Weights of a small GPT-style language model, trained from scratch on English Wikipedia.
Size: width 896, 7 heads of 128 (1 for keys and values), MLP 2368 SwiGLU, vocabulary 32768, 124M parameters.
Architecture: RMSNorm before each block, rotary positions, no biases in attention or MLP, untied embeddings, normalized queries and keys, capped logits.
Training: a variant of SOAP for these matrices, 760M tokens, 2899 steps.
Each number is 50 + 10 x the weight over its row's rms, rounded and kept within 0 to 99. Layers, rows and columns count from 0. The size before them is the row's rms in percent of the matrix's.

# layer 5 MLP down (transposed), 2368x896, rms 0.0318, rows 1502-1521, columns 672-727
096:35 57 42 54 50 40 84 65 57 54 47 48 43 43 48 61 62 62 45 69 48 56 36 50 40 37 65 36 43 75 45 55 68 57 65 52 45 36 57 48 59 48 47 55 58 42 34 41 50 50 59 52 57 43 38 61
099:58 40 45 43 62 54 37 48 49 55 65 38 30 63 51 56 40 57 38 63 64 43 41 61 53 47 48 47 54 51 42 55 63 57 64 49 51 50 29 53 36 42 42 63 33 51 51 44 54 49 55 65 31 57 59 40
098:59 55 63 48 42 47 56 44 59 61 71 48 58 57 53 51 61 58 44 28 64 47 47 56 50 40 39 39 43 41 36 69 62 51 37 33 43 49 38 57 71 61 41 52 55 55 47 53 65 45 46 53 51 38 40 46
092:46 32 49 59 72 36 59 48 58 42 48 59 53 50 44 55 54 57 61 55 37 56 69 43 41 51 42 76 50 67 65 45 42 53 32 49 67 50 48 50 35 58 64 56 60 63 48 47 42 40 49 46 54 44 48 53
097:47 53 44 54 64 27 40 69 56 53 51 42 46 44 36 65 37 44 52 39 37 50 38 48 46 57 49 36 57 51 44 39 54 38 50 68 62 52 51 49 45 53 31 39 44 52 49 47 55 65 54 45 66 58 66 49
103:50 50 40 63 41 39 41 51 63 45 48 50 53 44 69 63 42 62 48 73 43 43 57 44 71 43 32 60 56 28 60 53 48 54 53 36 47 54 53 58 49 32 55 56 55 52 51 53 57 44 39 64 47 33 56 43
102:50 35 40 37 49 41 49 61 59 66 49 66 64 60 59 74 32 49 59 54 43 43 38 48 43 43 53 54 48 51 58 50 45 43 65 38 56 47 48 54 53 33 59 41 34 59 54 52 60 47 56 41 38 58 52 58
092:52 47 52 49 42 46 55 49 51 46 34 67 47 51 34 49 36 37 53 24 65 69 57 58 49 54 36 40 37 51 50 35 44 43 61 56 44 53 50 48 55 52 56 61 55 55 52 32 60 43 60 51 50 58 59 42
102:68 58 55 47 54 42 45 52 48 31 67 60 54 40 41 28 55 54 48 30 56 47 55 49 53 59 44 72 70 43 59 65 58 28 60 41 44 72 40 48 35 56 58 31 45 60 45 45 55 64 39 51 41 55 49 66
099:58 59 40 37 57 53 28 64 63 66 63 48 49 42 46 46 62 68 43 46 39 48 49 49 41 46 46 52 47 43 66 43 73 51 51 57 34 71 36 43 64 40 48 52 51 49 42 39 57 52 41 34 54 52 40 52
099:51 42 46 47 53 32 48 70 39 55 54 50 46 55 52 32 46 67 63 52 62 43 47 46 49 49 40 44 49 72 46 67 55 54 43 72 44 57 40 47 54 54 52 39 46 65 38 44 58 39 52 41 55 39 57 46
096:57 56 48 47 44 69 51 65 58 31 52 60 38 48 50 50 58 36 46 39 30 43 59 34 50 44 53 67 61 35 45 48 48 49 63 62 51 28 59 42 59 59 62 48 38 39 61 58 41 50 66 44 43 49 64 62
103:46 46 61 63 43 49 35 58 52 44 36 55 53 40 60 63 30 51 60 52 60 39 47 40 42 42 36 47 45 68 52 44 62 32 63 35 36 55 44 58 50 54 53 29 43 61 37 45 45 62 56 51 66 58 48 62
098:50 53 48 40 32 55 53 46 41 28 42 59 62 33 27 62 59 33 54 25 62 60 35 34 48 53 73 38 52 48 59 49 61 54 52 79 38 50 47 64 48 52 70 41 47 66 45 45 78 56 57 69 54 50 44 74
100:34 65 55 42 40 70 42 64 40 65 46 42 55 60 47 46 49 48 58 48 41 59 49 54 60 46 46 57 55 58 62 34 69 52 34 59 37 58 33 56 46 41 67 64 38 33 58 56 55 50 50 46 61 41 48 42
098:47 37 63 39 49 44 63 58 56 45 56 42 57 48 30 46 48 37 58 46 50 61 53 50 56 53 57 64 63 55 74 32 60 61 35 44 40 45 71 32 45 51 76 54 55 63 68 59 51 46 50 51 41 51 57 44
099:56 44 42 65 71 50 43 39 42 45 47 53 54 68 50 27 37 53 39 46 38 46 49 66 63 56 50 62 50 65 42 43 54 68 57 46 46 61 57 39 40 42 44 50 60 56 57 58 39 44 47 49 42 43 44 57
102:42 39 51 48 43 73 47 42 44 46 55 62 49 48 40 48 35 41 55 64 52 54 41 49 50 51 64 67 37 46 44 37 48 45 58 54 57 38 54 54 50 58 45 50 59 53 55 46 69 58 40 55 49 78 33 57
099:64 45 39 50 46 39 61 55 48 60 67 43 51 41 51 50 51 57 50 43 42 52 62 52 55 55 53 70 45 60 48 59 58 47 55 52 46 59 44 54 56 39 50 38 47 55 66 41 73 39 53 35 44 40 14 41
098:62 50 49 54 49 44 51 45 38 57 45 56 38 41 53 41 57 59 45 56 54 47 54 47 55 33 49 73 40 53 40 64 59 65 53 55 40 58 41 37 54 50 43 37 74 44 38 53 27 40 60 62 52 52 49 46
# layer 5 MLP gate, 2368x896, rms 0.0321, rows 1503-1521, columns 672-727
099:37 58 46 47 47 55 47 49 60 45 42 44 37 49 54 52 20 66 46 36 26 56 45 39 49 62 50 36 55 30 59 42 58 56 47 34 57 42 37 55 37 77 72 49 29 60 40 49 57 44 45 56 56 36 48 45
097:40 63 66 52 52 29 49 57 60 39 38 54 60 57 53 41 51 55 38 41 52 37 52 30 40 49 29 46 31 54 59 49 51 61 62 26 51 24 47 54 50 27 44 54 62 51 57 34 45 73 48 52 37 61 41 47
096:49 53 68 62 53 72 48 51 61 50 70 54 52 45 58 40 40 48 61 68 36 60 68 54 49 41 56 42 50 45 28 42 35 54 51 51 47 55 44 45 51 44 35 23 41 37 45 56 61 39 51 59 51 46 68 59
098:36 50 43 58 38 46 53 29 51 47 36 52 57 52 41 51 63 50 60 52 47 41 65 47 57 26 53 59 58 59 57 54 54 56 46 50 59 52 41 60 51 51 56 44 52 40 38 49 59 44 43 57 41 51 40 46
096:38 79 75 50 65 52 44 60 55 62 46 44 65 53 42 47 63 47 45 68 58 61 59 55 45 49 42 42 44 56 40 68 47 55 53 62 49 65 41 56 38 39 31 54 49 34 39 39 40 40 36 57 46 52 43 54
096:65 53 53 56 42 63 43 59 63 44 35 28 72 50 57 43 64 45 50 37 44 58 57 49 62 53 59 41 47 53 47 41 59 53 56 43 57 46 59 43 44 58 39 63 59 52 48 41 65 51 69 63 50 47 44 47
096:49 49 50 64 61 56 77 48 56 60 67 58 53 54 62 34 61 55 37 66 43 55 40 58 62 49 51 43 61 64 67 52 36 64 40 40 48 58 44 65 49 51 50 74 60 51 43 75 57 59 44 26 57 50 55 69
100:59 46 49 59 72 35 47 52 48 38 57 57 41 31 56 43 56 24 29 56 40 43 38 40 48 65 46 53 40 47 45 38 45 55 51 44 53 59 28 55 39 48 47 46 51 35 45 54 55 70 46 48 73 34 52 47
095:51 64 58 61 57 48 46 52 66 49 55 58 48 51 65 58 46 54 71 63 46 55 55 44 48 56 60 44 64 55 34 40 33 41 34 68 23 73 37 52 48 67 40 38 41 51 49 54 42 74 37 62 70 44 45 51
095:59 38 49 55 34 60 40 30 69 33 48 37 39 45 53 52 55 47 49 67 52 54 55 45 63 55 46 49 43 53 51 45 53 55 72 35 52 42 60 74 39 68 46 51 53 63 58 47 40 28 50 59 29 34 50 56
103:40 56 57 50 49 42 33 26 41 41 43 28 54 35 65 45 34 56 51 54 38 56 52 59 52 53 39 37 38 46 45 26 35 58 44 54 48 54 68 59 60 39 27 52 45 43 47 43 59 47 64 51 49 34 44 53
104:68 40 71 56 56 61 43 65 52 48 51 58 50 59 40 58 60 48 60 39 47 52 34 55 58 43 63 57 66 49 46 47 49 37 33 42 57 68 42 44 40 73 44 49 54 51 59 67 36 43 49 53 50 49 33 54
104:76 36 56 48 60 66 30 59 42 53 61 38 44 52 44 49 41 63 52 61 64 59 61 32 51 56 42 36 59 43 44 49 50 34 61 59 40 54 37 59 57 31 48 34 53 44 44 70 51 50 53 50 52 55 40 42
099:47 56 63 68 60 50 54 58 49 50 47 57 40 33 63 47 59 42 50 42 25 51 46 34 48 57 48 33 44 40 40 63 65 63 51 61 44 41 54 42 44 53 58 41 52 50 58 64 52 71 59 50 46 81 46 54
099:51 55 42 56 51 66 64 36 58 44 33 55 63 57 49 58 39 51 55 56 56 47 68 48 56 45 56 52 39 55 56 42 60 49 53 57 47 62 41 51 43 65 40 60 56 48 52 31 49 43 54 40 41 45 53 47
097:51 54 39 61 57 39 37 52 53 72 65 32 46 50 44 24 64 57 54 36 41 41 53 67 56 55 47 60 54 33 51 41 47 53 55 63 48 68 37 57 40 34 38 31 46 53 49 43 48 47 32 51 43 59 43 59
104:47 46 41 64 56 44 66 52 50 51 51 71 33 56 64 46 43 44 65 56 56 52 43 44 53 58 26 43 55 64 39 47 61 45 54 38 48 68 46 46 31 35 45 54 54 60 67 32 35 56 51 52 55 43 46 56
097:69 44 65 63 34 43 63 44 42 44 43 52 61 59 37 36 49 43 59 46 53 42 50 37 41 47 69 40 53 59 40 39 59 38 56 47 78 46 47 41 43 60 51 39 39 50 52 48 45 72 49 31 47 53 38 54
097:49 45 60 49 43 63 54 47 55 58 45 48 42 41 48 56 45 45 52 43 48 63 48 54 36 53 63 53 31 45 27 57 47 55 51 59 59 48 56 43 49 44 51 46 54 36 70 39 49 49 52 38 58 68 58 36
# layer 5 MLP up, 2368x896, rms 0.0327, rows 1503-1521, columns 672-727
097:55 43 52 54 67 38 78 61 45 46 50 50 56 39 47 62 66 51 51 58 52 53 60 50 34 41 50 50 51 59 55 53 50 58 49 71 40 53 44 46 57 47 48 62 51 37 31 56 45 59 44 54 46 35 53 60
097:61 42 28 65 44 55 42 46 47 54 43 72 26 59 48 53 48 63 51 50 51 40 53 56 55 53 65 40 58 63 30 47 66 50 50 46 41 51 53 42 57 73 46 62 32 46 48 53 48 53 57 43 51 51 38 49
098:54 49 46 35 49 47 55 38 41 48 39 56 65 64 65 50 54 59 49 37 44 42 68 36 39 48 48 59 39 48 44 46 41 39 56 28 48 48 64 76 41 33 58 52 51 58 58 62 46 57 38 53 45 51 44 43
096:63 51 48 58 55 48 50 34 39 44 47 53 43 52 69 40 47 49 48 47 61 42 30 42 36 67 54 61 41 43 44 38 56 51 38 58 73 44 50 49 46 48 50 56 51 31 47 51 38 53 52 51 48 77 59 43
102:71 36 48 44 23 44 46 56 61 33 38 46 51 59 47 50 46 41 41 44 43 45 52 59 54 48 46 55 51 39 56 52 46 46 55 59 48 53 55 52 62 55 53 56 39 55 47 41 67 52 66 38 48 56 56 55
100:41 43 54 42 49 42 51 40 32 40 53 65 50 43 62 44 66 47 50 47 53 48 54 36 32 47 49 64 38 50 76 64 49 46 49 67 76 52 51 49 60 34 56 42 44 44 39 69 38 48 41 44 66 63 62 63
102:40 35 51 43 81 53 51 36 41 45 55 27 49 39 56 58 42 52 71 56 60 46 58 43 62 46 58 51 46 44 36 63 25 47 50 58 54 51 56 61 49 59 59 49 50 57 43 50 48 46 57 52 29 40 49 35
100:50 64 50 33 57 58 32 47 72 54 45 58 57 23 53 49 60 44 70 61 41 68 51 65 58 56 58 45 65 44 48 53 55 52 55 54 46 55 54 64 37 48 51 49 54 50 76 36 31 46 64 50 61 43 53 60
095:49 38 43 31 54 61 52 73 54 59 37 40 50 38 68 41 41 50 63 69 43 47 68 62 56 58 58 61 50 55 50 59 46 52 44 65 55 62 53 62 31 54 57 47 53 60 30 46 59 52 42 57 55 52 53 63
100:62 56 72 43 69 54 60 41 38 42 64 42 43 55 65 60 34 34 45 49 30 48 40 40 46 60 64 38 52 45 47 55 43 51 71 55 28 49 32 36 58 50 53 25 54 54 46 49 44 50 54 45 34 66 61 43
101:44 40 66 67 63 62 62 41 45 41 65 64 39 50 56 68 45 66 57 68 50 43 52 27 37 55 51 58 53 58 67 46 43 46 49 39 40 62 34 43 59 45 48 41 53 65 24 51 34 58 46 45 63 33 52 49
103:30 36 45 72 55 63 54 40 40 41 59 35 51 53 68 34 39 67 62 43 61 49 49 58 75 44 64 50 43 46 52 71 53 54 59 39 41 64 39 63 37 46 30 54 55 50 47 40 62 54 52 20 32 37 60 64
107:58 71 59 50 55 68 35 52 58 62 52 34 58 47 45 32 52 49 42 36 47 50 51 45 48 45 53 51 42 67 58 49 25 51 52 48 33 50 58 51 52 48 71 36 42 66 38 59 53 40 45 47 41 67 62 64
098:67 53 50 58 62 56 56 43 45 41 55 44 49 52 56 51 55 62 58 33 35 33 47 49 60 64 31 55 55 36 41 62 49 64 36 29 57 62 31 39 63 37 53 56 26 41 37 43 76 65 41 44 52 33 58 35
098:47 57 68 65 41 41 31 66 32 22 68 48 37 53 30 46 53 49 55 46 46 44 65 42 69 42 78 32 65 47 46 24 43 37 33 49 57 59 66 51 52 43 47 50 38 51 41 46 63 44 39 51 62 47 41 43
101:59 42 39 36 43 70 48 60 51 55 39 43 46 46 43 58 51 65 76 42 46 45 54 60 36 49 27 46 44 42 57 57 61 49 56 43 53 52 62 46 48 40 42 57 57 70 36 51 55 61 43 61 48 63 60 42
106:45 37 60 48 27 49 36 50 39 60 47 44 30 52 46 42 53 55 48 61 51 44 43 30 46 47 54 40 45 46 43 34 46 39 48 56 59 45 69 63 64 76 29 64 40 66 45 49 49 50 54 60 38 51 26 49
094:40 49 60 46 52 45 40 42 37 49 61 57 47 48 61 62 45 53 43 65 45 57 50 62 48 39 50 64 53 48 52 48 50 52 30 45 53 52 47 65 63 42 54 54 56 45 45 39 53 28 46 59 59 35 49 63
098:47 53 33 55 41 45 62 31 62 55 57 47 56 42 37 45 43 73 59 56 47 58 58 34 45 48 67 49 40 40 48 56 62 65 42 67 49 62 57 56 54 60 65 48 51 49 54 50 66 64 34 69 44 59 51 39